Part of a small language model's weights: LayerNorm before each block.
Each number is 128 + 32 x the weight over its row's rms, rounded and kept within 0 to 255. Layers, rows and columns count from 0. Numbers have three digits each. The size before them is the row's rms in percent of the matrix's.

# down: layer 4 MLP down (transposed), 512x128, rms 0.086, rows 303-327, columns 0-127
# up: layer 4 MLP up, 512x128, rms 0.114, rows 304-327, columns 0-127
down303 101:131037130125148153193102130173133140159088118122180101141158127106132145143172110194113128121134096140125127119136139128116167102177103201200132087125143199122085079128190111165164152084134145104107112104117131156109103119127138107110193092174164089114108107172161107113134126092112071160140119124125090050084070124163104111112155088124176145123161139163098100144058117129192099154144
up304 073:114124205122111129158169124133090152139155092104123162134098160123128102139128179138138102112113112124100106126150177099108100125171104170142027159062112128118072096110070152173079172121175113087118160088142123140105131137105093146114128140163127086142187106110128111165064150078165174121134126093178168134165097149194115146154103188090166180131121152151118129104067118120133067071092
down304 094:107150086122098110133156120145178080058151111123115153114114080122147099095131142099176134191148072106136097180144105105135193105155129121158174118160141121151166131140142118167116088140090152122088118180142124145152123128109127080199154099110143129118117168173111067085131101166114114175112101135108047131149173077142143092147160167112075072103123150126105024140177177151139168171148
up305 078:145153179149146128157142121152119127169121129145209135148132124151074131098096127157147172118119089130068123093116146093160118114062132110154121117216131149148153124172169068093109127149113114131118104105164107170129132138079137162116099146097091147145127162094107042111160171088163044169120115140143104113147093085141133087049083151129080126117163102118156086125108152110068153046097
down305 073:124121166118145099152090140111152097155158175092057103136141136154210182109094118136178145096100122114140125151151138149143138126144124164139123105148096192117190147095194152199128105142148130106101101142124093131130119143075127132115119129193129159035131095156127122035087140095143154176079119125179140086151064136060108115136140171106178185116105107153107119142121142132103070120153
up306 081:216090093119154136128093174120137144087114139157097153102125158138074123145168172106103121154106121091055130107095192186172096141131069168145102131117101083168140128160163181073104148162098067113063151157151084127063170136092131108095102146115131093132090157171148181150139128122163114126155116119150103152137167143094146079113111154104137121120088067151101089144181124178119097122176
down306 096:091181086120083111156168099103095073136132122147115137120142176092119117014069118132151161188137133153213078160142094113127137099143145129103113149148125168125156134104145110147091089123125144108176104128123154102189081158154064076121120119178105139135171076115096063120160125128139106138160135107113132141116128077157125214116135187141156170162154197110151116119097143102144141152157
up307 081:167029097067130119120074049098130095113136112183087082066133154126114165117186146128179176131139135114134163089112201082118063135101156118164132154099074133136143104141099160163101159104098130116119122140131121154081109158100100088151134146155088095211110114167171130093096174121164071126166100132147098137147166115145137110105167149169131149083106149129141109147158122111112163087159
down307 104:127214133153117151149149159153102131047149201083122073197134110106130084131183121157095114108152099125210100130147174172097139152118162090132127119123142114130122143113144127100135101142100139114120083089118179104130115168116114157164127130177092101162147100137039146111170118134082105180089168103131148103175139115092120136123189113094119070167113108154141081084185132070151167123132
up308 113:124129166107119139128091102127136109180128137114147174050127153120119128093090118156103136123072083090175122162110125148148089150158117079095179137155104147181154184137073137144113117107136091149111123108159118197181158097163090102140143155116125126140105160140094125110116122083092065143092120162094132092076124062186140188076102086147106097131087146163149099074112112136213172170187
down308 121:125105134139140145092139087131163096087180168108123135178055158137085139119132203116052096106168131129102114165121136125122069146111122108113120116091110120191121200125132115159108149066151187128186126142111128115125114142138141155204145110113140082114185120199140108106158069108118190124155129109122156123092111045128159200083116122147100109153143179111150131140158146082080146117090
up309 088:160116102159165122091137109115188108110136162174171119163209100104109191144195096141181104112103097175120093129142122129120083109104111107109137082150157160159111069112140044143087127094159139156072119172076187152086157173154167124092135120135140123156111157078116066079173157128121085148147148134117091084130152047097110121134122086108086084118147100136150124154119132112175158126119
down309 094:121141071148126131158201119145066115110183117057145081117114139112056146135146156112111121109192162118088153146179094073110153113143170107088113147050142126160148130153147121129083153114171082108134119162102126114166127093194099122138083101100134182187139133091119136084171109185079175175134098116155105146151138126098127162185116141135106063115179150062122129124143132166119117098158
up310 113:203131108119084122067101146114117124129138146152158131078117120132065157102174163155141097170127114117130113115160129112108138157149100159080127113108162056156141113152072138168132158105196096102118126139128132157151112068080080111100140132085169109163136150103175199126115140128140167063124138155151160100113095119177105128090110108096164211098159128182112122140084108054168056113172
down310 113:102072091126110113137141138129129106133125154146108115030138126124128145133125103202084119177088102148099165116121118129091083144169093135157160068129118111110190125162088187174144123191188166121143080135103147150141115147166123135154134127180114101149131145171155168159144081105148149181168152069071075149140140149049078134113119138124092137120132145142143129159111148053060119085090
up311 121:160135147151097103150103115096181129193126069129077147080116121107157113078160131104133106107142115087134140109144117119117160154129146145061145140138148103115119146052136143213105103144120136110133162157118086149167094102091162084138114102127105126165149186165154086059088187104132122061154145135106041130143037107148085114074156111180118159102095171138078134140110127082147143137137
down311 123:130161151124087132134130157070085099106131126118138148189118124095176145127116108140080096073079097180077135137101116150146143139152117155120188139199126083103091145131153089110192126086124175125142111133091183120120062094104200105156094147148119108170153184098112117149137163075079129125093187090151111160137155080134165130107141080079162198121166124109128184151099149142122112127193
up312 096:151103106168174121133097104104141129134132104121155136139178176114113089156109121110132143136105067110178093119153155099126122184101107154123144142154183137201143122141105041118142093081159188126135136147142157165143126058120097124127111092065083186144126164080122154085155050082065125146120141072118074156150067087113127144127097045110150085129146139145107117144140115149133173113183
down312 096:115134108061125100113167102138137131115136144128124150105118147116133141123137155145169113167086137130101123128071082126203109118157172131104092153113161108173106096103161100163088161079142107138115119096122109098131123163205189105185147107105133049175094132116112085128135187149127101106131099200130132085109225136054148138147089135077153101126093173116092125124146145146215105170157
up313 100:155122153130102127114151074120125110126110136085124145122167132165067153092179151130114062097061089139073116148157179143105119130154119149057087078148127157204166101156124095134104128063135144150083134104152127156064140161125104112118138126103119100144166104139127128138156080169195160159133173121174164069134090140167075153088112120134142174165100131159110135202069134093131059110132
down313 103:038163084094088127116144105176142113152136103154106150186107119123122125131146090106204111100194136168066149152177136134110108114141103145186136120118131124119159112112147089196085152145105153124133087133143097133132153129106059102139091046103181137090114039095101142101163167139133159128143140123158095137130088107087125122125215149154101135136138125085168097173094148176152149157164
up314 105:138149105105096109139126139070131103135086152169099150139101141141113179132103140164172151152135144162145130158120174157150146140090123091098100118155127117127148199115055157080136086123104136153169099074178035133157142110098132108117156118150103080143064134170159084129074170125165114079136153130142117119086145105096146046102179161157171122095101067193077125126198137146159141099123
down314 100:116055145128119207179118137158129146103146126161128160082095161154137099124138098154047137151109183159102109082174096141089113156159120186091116084134165124109161170128109049107181139101142139125084125186133145113118123157164117161072089184141110138075128129147062183110082072162102145099089094079128166119181142145119140142148148157141070137135087114151156123127096137118137090090120
up315 103:117104183125181082198164126160139151124173115114128158117168115091098130087127125170131159128132127099173124147113160129173095126092111178092125103146102157165090079157131170066146127094082155151120102109137090145165115111136116132159095124170091141139122175150099095157113154135115135136103111153137090086076116015174222091121081133096128065097103088175075114119127161126073151137121
down315 097:175121161146153123119106220119105137085120153149141118188146110145143150145134123100132184137114179137088181139115123144116139187120110092140105146112133122125187179136110145118064154021136151116176086124125081101134059090155096078158089154204101135133082140145123109132130090101177149103080055187133093142140080121136138117120128125107149181069130127112158109158139149072151125101112
up316 117:149161159067106125070102137093133115125129102079129141108149160142078108103156127081122190157104096089119130089144111149177141119027101050148147185103109110155163176195151105091147104101155138141131109144114118166159119094109120112106136155083071168161121167199135090047094182089142093122142134169116140135139083122130101160101134130147110090133109149132141066108108149133155118105198
down316 122:144092123134144131079066110105091110110176156178092084178114094117080122156100072101107103136163162120217126143177166163091174113117143102159164126112136200125120151114136202103140138178122147102059115102142120076126130139143108116172039143152099162144122108127065151131173129108144119136108124134129151072149125148137137136107167110076122120118223062096135129118126163127179124145134
up317 106:189067082152104128165129051152107106147128154111110148143153097161116195055216081143220111107140109117102118098167134126131171151098099113061078130133171164102079113131118147107172127136097127087096149177110114164173122091123161066127126098071131153165153161066107115073118156165113125130173114140104132080086110142175109117103135142140095138121143151102156144115164137114145121099133
down317 105:117069068112133120144136176177132103147131180102134194096100141125115094137099159130122132169110082233129113109098150143128087100115117102110057142096105155169109150088076181093165108110094137110154161080116113087111077200146123097092100128108155127118155127176159153151095128111090160128125135076143172200083120127186152138137140196158198149111144155124156153133129099121125158102153
up318 103:066164186150140144117132088127120145143149126092129180121130186169081147095085137148163122116079068047083147117088118106128180172130141112129128171113161121130112108165118126153073158154094137113077135107135124167079171093106092100060120122164121056144066137094137137065173123132162079082142103130140172157120106105138150120125135175105195098115163151122155129149044129140142103101168
down318 105:069177148124177145085182137130143139117182102073131155169153107084082201132143075139143091111112127166164116139103095108132163131077179114139149119122171162145116127091116169094105143150106115094059154130077152121062129134141113111080094177118150068084113145142148156131162120150117122122072140094145136134094166161082143109179176119116099132153099194226147144177125139098154091113116
up319 093:112114098108075114117094066189119117159123136125126139127143066113178063162134085089146176154124136120128111112094143119189124073110076088067102196109081186148120129089145116231160081123134121150154129112098156141133175115136074136101120123104048138146139142143116069142110171124149152103133130129135074155082151133174164180111189153108105152098124116155109111137112138107142138067091
down319 086:104129085146174114119084148114164131121129135229111192135059124126145203099176188182151137153052146074160156116121169140112177171180125165134117141172161135086112099103144133165156110159101123100139141082115158145120119128104067130118109152173096138070088110109122096159120055130165113138166103119106125149112090144068092118155083120106115164120151100120101107071113142132158147108176
up320 087:142122084073169162083132187096102078145082176108195161129199147073114137164110070092115155076148135121129130083181138082116130199123156113048124106097100102137138060141057132153186134121145128130123092133114145139118153139163075152141124130131132116140138140070149143122143160122124146136099183146183130071115074072164120114116125108156147094113173088153150149148099118103089158091142
down320 103:094127101138106105102161091128121087203194112173062108158121076140148181087089061136141091140097084127209165152137115135152167055114166127195116127148102130115109178138143094100146083120115136104132163061144166155182129134130156105174132103127123109169117151176120146146148101126121156128122082165105144160108110136120113134168096139072085166122172163135115103158097148119141136171040
up321 071:121148159151102101141129136101085104131108113119186181126153102116190114203129104152147117132106132214224086111148117105129127154136108145135104135069156141111106180101078088173141098090138145117148124092134151134132123126127117133153187095181146123132153062036133086100096043111105178150131104146147130159124025076120094165118138106128171111171121146135134108130107116101126139117100
down321 080:106140152114160141131110158097152058149135147074095154104150137151099091055129168133124143151090168111106074114120115160137149130107123141135130138126150122113164075116130120156131079173116046085121159111162094073157145129096130106124166128131141176171214134163092080097119096104049183109140122160127219114176107117132140118122163126142130116125110127119098155190162186105143151075210
up322 116:162117114118138141157152084139117117066110145137192147140155124107119116140148134136129166149154119170097130089184148083166113159157144111136105121111127144188141120199168093084028127131115116118136064142155095140111131115127109165076121146150111146143103171105078147116142147041134154071106183147124122093131037096065080111096129079159108131153186094153174137156075128100091126141171
down322 103:132077114130160114110157060149108122079027133121142117190179085100181137109131142117118149078156150118085186113150129147151144054093087149156181098167111115103184174128152193143122137131087091088153119136117121080137107141136144153153090151171114088131191096156108157102094084121120179133129094101190106162085111125124140151113135158098133131110159124121137145106139132208156192092153
up323 095:149130167138062095121061127168083107100078169100124124120111126166066104156124177100095126105094115060156125103117170150142129126110135091119117184154082094133140149161074100137131116069159103140150175162117127159100147100090137118144166147086148158149134103149129144151118142057169156119173140193116147118128145181170075115035211103107199145168096083113130108152120138111114125139148
down323 087:119131130172176105129130032162112180152143180167082132129127099142132065156119138098149118119114159128065118125170122126157172135111184070148147163105111162219104113082123139138077128104137165095136071119083076175111140099087140151120031104144107146141156130150120122091161138101167129166063142170131147128166170130136119111037150112166126147133183138128115125079131122131130139132102
up324 101:110145145189156109061113125157173169099124071128176139133134130161124128127106063148140131130111088120181106118137147161129110116146108139123164149102078126154073155110147075134134076112196148115120143142183132154110148117146125061123183093076153156138138160176132113113095104108109150108173145050115064210102140108061188110132119111094146103125105165155104043135181125149163116135094
down324 086:123141087145098138120114169144114126185126101123104120150148106112123199140083130144110135148156194107141141139136062092189091143125162142147111111113214117055131057135090104095126099128131097165195160063151116071162136117112184129136072120126088153154119136178122110157118138063142099081183129139067118137168116119088121151127125109144094115131116137140119149176175131184117120127225
up325 099:135085131159125122159116103121154152072132131085191166116149160132036137097132154075080139123155121128132114099176150142098139182140126109072139058170162101134160157173160122061132143126091166133068093120132099152167130129139103134068085083124125161140107158144100160145171198156132090150060106140110104069163133083093154106111088071109118068115166104132137140141133138103070171130151
down325 103:102067132118132127150148081147089122173079135160151170156197134079127162097130130113159204104143181138100162174082119172140141164190131107133134130146133168086101060110151125130113121128148138118109049115161163087132121084114088136140082132157135114059106171097107116126109157134170153132103118165146131120158121066148147176117132182051118162102064143140168086154155113085172095098164
up326 104:163109090175141117080122093148074085123086189135106141097152085162144127107113081164155085085103125088151122097136210101116158123157100097122066145135126177134112156182152179133166140162106164131131171115123132144147137076123126104098155077094130084150089114161166072092175124174148097122139131192090110189125111110152164081110129097106045135134200125143130139088142172120085131125098
down326 105:098129122123128115155138150135195113115167151202128149117092118112131171150061078183093105119177044091209092115105107153115171136108118152111088076125181147112100076102145166154159152165144141118141146198152062113129157131110119143130146123149096133107113154111093085170126139059098131123141116115111231138121114108111173117098131087101163147126197138108160139158117121108080082127124
up327 081:145117143164137110166171090136132140077118063127177165108121136109085107102094096135154123105097077173073130132111163176147043136115161124126124195143118155147104115153166077107061130165110112126112088164126117144085098110108119132120134127177146110164116151105179088081194109132173151176183163055117101156116105127120119116119081109098082152139162097138130119151103111043103116048113
down327 066:120125165118125114105191100165079194099120051117089046162144138150153140146128140106177141183114159118069125163127094176158084176148125163149169163089131086119131129106088154162100130120173109160107123084139133126143057103184149105110168119154114060075141160119101146111152128124167160150118142131135147133100130157120140138100052101055127134131134150086092194162127105147159108175078